From a checkpoint of a small transformer trained on Wikipedia.
Size: 13 layers, 6 heads of 32 (2 for keys and values), MLP 768 SwiGLU, vocabulary 2048, 7.82M parameters.
Architecture: rotary positions, no biases in attention or MLP, untied embeddings, normalized queries and keys.
Training: 199M tokens, 6067 steps.
Each number is 128 + 24 x the weight over the matrix's rms, rounded and kept within 0 to 255. Layers, rows and columns count from 0. Numbers have three digits each.

# layer 4 MLP down, 192x768, rms 0.106, rows 0-191, columns 352-383
139177145101071147114119125114119163163095105147137147134153113109132145127102128123108103137109
153125154128133129133143132130131092121125158150151085132130122153100136147114184118136138111129
134130107171098127130128130136110098103156160150079085144109081150143122145152068152157103093162
097089100101149133118121106121118105144136116129145145130155119127120173120132131122140124166119
145122137152128169104114120107072118144091098119139151163153119125142167136146134125118123098134
120152141145147111086119124120130091129101157086086108153136097164134145111136117123117105112114
137160087120105123132128124091116167118131137106130143118109089120107115125123124124102115095139
112084133169095137117077118107115123130115072114108171118168116088156152115134113123102148091164
113175135138124122121143089126109137123136108108118133134128120120124168165123103116129114136109
111108135120120141115076120105082115163074110121129167116172157123103154122120062141132145132136
105165136085105136131146118159153100103111079137085142121121143108150118117156115104170108161172
161147139123151120125103106180116147120156148108094137116129160111125112133114142156139091156140
147105147109109129121151121100092144126114136131142129141114122124140145118110146085097118136145
111105166151140142111121107133120122168117132141134136120146096120099071130108116122147169101110
131115123114143152116150111149137098183156184141132143130102112122145098151081150093098135137124
139096103164086131141129149116142123164138107159128113122163131120151113118148127172136190147163
173126125115135113137128116158103118082147135117123148132147142139127075161140123105145139139124
138119140129118146114114130117099116131105106134141102118137130096097122129115103127172114141124
105131143099117156176147109122105105113099099125140182126111132117133076132145124133109148103113
160140112165100159124136137089108134132160127111147071099143149071158083131117153148112068160144
128164113171130146116139156145151101113141141109114137154157077175140124139115119157155113103098
149111140117160172076103127103120102128166078127164156136149114135109125096125114169132096138166
176101084145127140141123071168125117129127140127114136070137140150150161107146127113090139107120
136183099150110130139122078128110110139153160135099100130168103119107149120145145098143120131110
163127092083102166139161107106140121105150122125090151129132147112142143086166131136164136163131
111160091142136107141131145126145152124143119134135104152114145147164132139146143145140133126125
117123094096103149122091117115133154089109118096134105105161101106116095120162111155165144106099
155113130149093129109143159139147120134173130121116155121111160144136120110113151130118127140140
133108162174115113149152130137126117130127152158130116119122157152156101099113135124163112122138
167167118128122119112122084162107100133169115126107107184090109125102127111116125127123147099148
146094150130145129137135156137116146099097078133090131149166125125141130120153089168152171134123
135139133076134107104125151130144135133160153105170138143117153132129128159132122103123146134098
148102163098144122109162132129169153129154127090098140111121152125145116105106136131141096097125
147097100131173135125130130110088148120140144109119138155164098136129126162160109148133124151116
167137105122095144108112136144118107109091100118113117113080109131104163109105082096117157138140
139139168112128115120132136086142176139151119136096161087140101101129122121107117115143102114074
164139175098130112121118115134134159108121121170130166056135148112139081094146115101110097135143
099144160133095106127139139117114146136147164170151127163133147135130118119076074144129107131168
138130108126123121114135125150122115140115106107122117114120180114140105147135139144141135164161
144122118152139164139125126121129098125128147171141132121155099115113150113104149140172117128131
090108120134135164107114106178124138089148125119096126145130091126108123126088138137125129152115
125129120101126163138119142160103142133112108111108106144111103144119115149137170130113142130114
109145136138159148153134140126152129134086166134144137162163105141111117155113167129117132142157
093141134153090144129128135093174136121182129158151103147084107128144061165108129121182109171151
155136112143153141118138141119102128106159162125114123143171125119121125132131105091141124114132
156099095153079102108139121132098102131108107128158124162109111115121089092113128155105076108129
143128113112135112130162148148091126106086125137167123128116116157111102169181129112148141106171
100181119079120160184152134126161110142159117128128153163099198115141129137139131103108130129088
120156094135124135111112125105162147064136111131135104121110134169093083131123137138119151140108
139137094128120104103113144154112123141137099126162113151134110110116122143099157102139174139126
160096108157135129102173096140115118099162108139123152117101097159141080165150175112118143140167
122175091140151105112103142099161099093122128105114137106139124129112123173134146153136101120153
121149151125121135118130087122178162079132117152144090138126150093128116128150150139095090170158
139120140152136144124151133163124153156112143127133090146107101166157114126097130114128157159109
113158116127160114128120140081128082124171125115070147133141170140140145079139155120131166142126
090129150106117123128091108105108116097144169131159133131138095161097159104098129138128108127109
136110105141136106129135111160130116121143131140126119098103142170116127138164115111106122122089
128121101118106066148159152118101127130149162112112103114155129155110121152137105100103157135130
106114121153174135119128126099117122126120090107146148148100098139139126145108096150142137135114
128151139106158130126093108163138127144070151125103109126155101109115111145073099116143107118135
137142144174086127136091142156108132106136134112103118135165149139127131128155122122151122143125
124122118093117134162157137113128078108142136121163142093153160107167111116144117119129172138146
132152108107143146130072147149134119148171106160105173121108145109134136146107080180163139098096
142124135109143097125108118121121117111116121126136083155152126168111147125088145124157137159152
136090157069079131116173137117155123174156181082109196146113071161153131128156100147131150111117
117154154118121155079130152113140125125119131114112114120145138121121133096129122108095146107106
130104136110111118107117074105119149096148089124144149073138121100154140143130104123139132123112
129083128153117117211137140116130135119152172147153128100085096145148139093122148105155137174149
088142151081166095153123133140104149123178154113139111109151143133138143128116117139157146162110
117150147133097120141145153100104127107119154123099135134103157092105150081101146121089145137125
193193144184154094227099161197178122087146150134135035070123155157213149212173134076120160199085
116124122149116117122120138140102137147137133143142140131168116144129163126148119127136116136139
119068158153108116116159169149131173179089101118131084113120145117128097110108140146138093143122
178071155117107175180100117123159196061150154128110133116131092136142118114079062087142146041171
130149164142121120114127128148170153133086094145128142147090107092130181099139146121108126143121
121123116147169117163069129114128089144117098120115151124127106095101181139133111176091127099100
129141104117121145168155141166132112149122140140119119127123097133137174147149175157143133136133
149145128109143133084094129167141105112101125094169128135142113131137122095189094169139096148144
135119114087114139138092180159115098192133104161111157156096153117114086155104119131142141128122
127133136107126163135179137133136114116119109089117129091151127112165129141121147110132122098135
135151128129125138150130093106094141157112113098107128146147122124132117130134129162100146101136
092147145133127175109104094093127084107136123141149157118089100118135121138122131163142124156156
085126137088111094143101114161122128143131121152103071117070135149147147121112078095153118111156
131159203116130140132113113123165141164144160129155156124136138144127100158129106140111165120120
157162103146138105127103102139121147150126082153140159149109156096107158123084077144166124140095
117181164128131153112132147112085158148126120125119115103159103111120145073141100178146076171142
121130134134123139118091133117149179129131125172104142145100178127151153155109164101125132164156
142158160095102112130079138122139146142111129156139141139137104158145101149149120102076130096120
101112119126162150118108139117148118145127134186112120094146118154133099137152080147160125134132
137165148145141107117126148149121126186119129119117141113097116152140160118149134099144139128160
126119141113099095145116135149124120120152150118148160146123125090113116150128096132126131165100
153132110110150108109130128128124056118103112133095130139127093120109097139136125119123093140146
108095138147100156122092136136145143145163132123121135124144142133081122130080177109130137138124
134157126125134156141092118087138152110153146139104149116179097151126134133136125171141073139140
156144140130162179102112128099087122128165167131160115136144089124125097135094173141101154064129
135145153094135097158124134142096139109169154107094142166137101138087117153138160137109170130154
133128138098093173111149090130131096143073121136154173138091114131107121116131130134138082125177
142145114167101164144124117116141129136133100104139099126153181117141139158108123106082081129102
101097150108153134122117143099117134147126144164132162112115123088168092111142137094139138113112
185119112121123127126114154142086124078121110136097121115138147131105126116109098122130093114123
160124135144125109127132124130113152134149139135140114165145139113098145155133165105160127080135
138140105093126122096113120102098143103093088143114119101115077161098140134100097104126113125177
111143100138127113175130140074105163127139139151102172089122128105127109154125132163148163141123
130142170148103131120124077115137108091129121098162137102110194126123121157158139132209118145121
146126140137111130116141114139113141123086131136166127124111130129123146125103147155121183113144
109146147120124135092165133152140157121103146150135117116132114116124118118130139142111160100124
203135061045113066190116127169124203183154112229132126104098160108133252057131132149245143222072
115100098102111136115131123137101118138176111118131132111137146139118134122109164148114149142136
121086087134103108145163132119119124155126115125110133141115148139116121127150125143145127170094
135182094149161110142095112171100116137163166128104119155121138179147142154140124109111138118115
113141102126117135129144118110128144124106135106086127102131075167150093109144137124123122099115
135145128159121130172101111155103135078136136098142100152083164131108071115142059142104160113160
135133110119119150130120140104112095161118110149096126136126122121121091171094138090153097108128
129120130134142191142095095150108095142146133116115102121135127167153137118196140113140083152116
141115187146137113180125197177125126135115101164153064106112127108141110148151141141145139127146
152112112124135131145143135132167141123155138123143104109073085087100159103144135124096116122139
105094181106117146147162145131150123141140132144180146141153133127145116123103125103143143155129
116106158123117143134126124141125105144140109096157112137117137120139084128106092126124122114107
152123111129109133161109082123126129102138121144155083105153104105139154177114158137163149142179
085112099124127122118147126138122123182115147133163155116180134118127124122126138127083117161130
126144084143098119120121178177097096156120148149142104170150118135165119134126114092111085125125
118130115150165124122128115110142062119101136098145113134109096118095149131152150119130107137123
143140142121123109119117124157110140140143115104147142116154119178139129120168179113141119155093
094087119119139133166139147118162151099092097096121131130148138133078151174146154149155107104114
126134101172096132115094159138127133151138114119125122134144141148166141133106149112050120119147
129149155175129097108122143136120120119150141131137111116133158150129140145133094136138114141120
134159143129120137162152143144136112136124140135150138133089150121128158192123090147118140165145
123159132122171138108120103148160142132100079079151101128167154134125131142127144122132109143116
141119094122146131107108108126128131119146100111086150155110129106103149092102094155168117091137
120164108141129141105154123114095117096155145151158123127141108125132100118158111097154135107134
105089079120127118122113113107142143103142099145107143116158132164096141155108110090112105132127
151079117091181107127124106077151147131143122148086147137110105088126150136139180134119133126124
175099139148121150124123113149182114095116130105102130149108127112096122101114111173136129104133
153150117167090132156132108176104095107108151069124118137118119170147150125115133114122141109080
133160138104123123138170141122101110092089164115088127132122157162139135157121141086179117113124
139085127100128111113117113115160143132124112142118144133093142116109153126180077137104125075166
123167146104078153127144119125153128157087142092104118137128118150112172122155119138079128099094
124154116093105119145138158147151129126061085101103106174117156149102163120149071147138145110180
125128123133106144134116119138115132100127166110157099097135124111138091122137073135152138098150
130142105105146127101147103140113112108150128109103077150119123141139121155126120104114112103188
125107112163120138089166120137130131126095124120101135083169123081118167125139144130122129156125
112120101130141146175100126078114124130128102118102127116136145132116106114123117109134146100154
151109162104101105153068101134129118090157139112143105124169139137124130107152077114106115115095
147132138113111127123125110140163179145164163089126121092143120126139138143116125135127147116133
102169101103099126168118159132120117102140136127124133117134139129121140131127103109085143115168
124146179116135113114119160149114167120126118122147156119120135111167146164135130147156144129143
138148109135149106140156158161171105115094124115118107148129148115170160140121142107161090147106
137150179149113132128076107114140134095116124109123105112086094157138113103102113117113153127125
119136148112107140117102148107111142183112107121138133088118093102124111108105163142107134144117
105112130082117124148151176163099127117108179113161078139088096113077134123172103071124104091158
135169104108114098162075132113209137105132097213119059110091201106183112127155191155158145185105
115133135126157151155137133140157088140162177147142172125104157139136114180122115092150106129151
158178101104156151131140143151091142142158167115142144171144108124142113084054108127104122098126
088123089107109127128093153117113105137151141133165087173135117132164112121152101132139122135124
119101085102093124087142203183126145170103094108107149131146104140126126143103182147091128131111
128155136155133137156137101142135148161107106118123170121105083128126127132159137100127132083102
131115088143130099127147098166090126087114137094125141146113133152128138130155136140136174107114
093139139152113143110093091111128141120127135107120139113096105115132147103149098110099111132153
126118155164135138107089140159105115139127115105127133119156104115151114124095147121156143121121
132115126119142114133136110113119146138089089136107153151159093144114086151120131137113086119136
109124132131132093108122172131122121155126144115114141130136130158108120107124140098163151133109
115165093113151104130153148137107171153133162134138067127135101146109170129126130134109106105138
108127126116178125180112102161131104125125157156160197083138132106143083113117113142136116110087
136146128144110160101144112120144156105105130144112112125125121151113118108090159131117088116121
159121126115150139135135151181148150138134137091135119161122161113128112163155169118103150115138
147074128111143137147164107142137109119121139113084112192130120124159130191137103105144123136152
122142127109105138130060118123139120145125153090098136126134176116115097115138148108129114120082
093108146136126135150104155161083120170083174109115135122109151132126123113171139169118153102093
163101120149157112169143139153149121158129084104101118138149145129093123140116152101111125158159
134101134118152156102171101121128111127129125135138173114147129110131092097132137130158158118142
074107172139179100105174090081160110141123096131145147118127136132109121107144138106129172158095
103176176115000255075246136157000013129101180183101163234118070009000241108082162072099168000177
113146106150131134130082141126113109113175110113108130102101113109168128146118113163109158122139
126149145131129150174175173106127106138151107136112134095102109138107125103086133160145144134106
144122115111144131133135145141093162086060128156122153109142137154120110089118130113104140131046
105130109128080123140085117137136156117115113140102106099126091136143160161113147077110097078154
097165146154135132145163171146168134146076162108124133112096125146130171125169148132129136164095
122134079161105161108125160132150119156166103149151190114122097123149130164120102115128162117169
120109149115129119069123130153103135139151137084135149092109132109112138129124159101117083132160
108105155163104133150122145133118096128066137126144124132138133152138142108073106117134120107118
164125138087122145126135142155157088126144147116107144138177143124130124122175096136122106098135
152148135143119107141156108151158137123136152127111137153126125133094100157108126159177131128095
093125128093071108154094131125114113106178122108136139103144152112140145119086149095154158121157
119153099146124094114107124112101132116098143112136126161129150133119151109140131130107128132133
079095128120169123153113146135131109149149115138153115114102075102104106151091143161132140160130
139097082145140100124137136158140121157138099126155100169138122122135151131104144132121095146159
064090133098126133144152113107069150133166074107152153119115114125148159111181098145153106126130
139093180113102118095145141156131185157115104080110101104120155107159109141164099152095169140149
116070093130110107144151178130133159143133119137149156130117134117131123126115134153141144124140
167118147140139120130116090161148143175119137087160139115126134123101158155101145138111125141133
112155134179128113086126156074143136113130126143147137084116175153164165119133142162113090173132
124119112127132160164141139060109104115134115112144154074167106165108139124128135112117142130124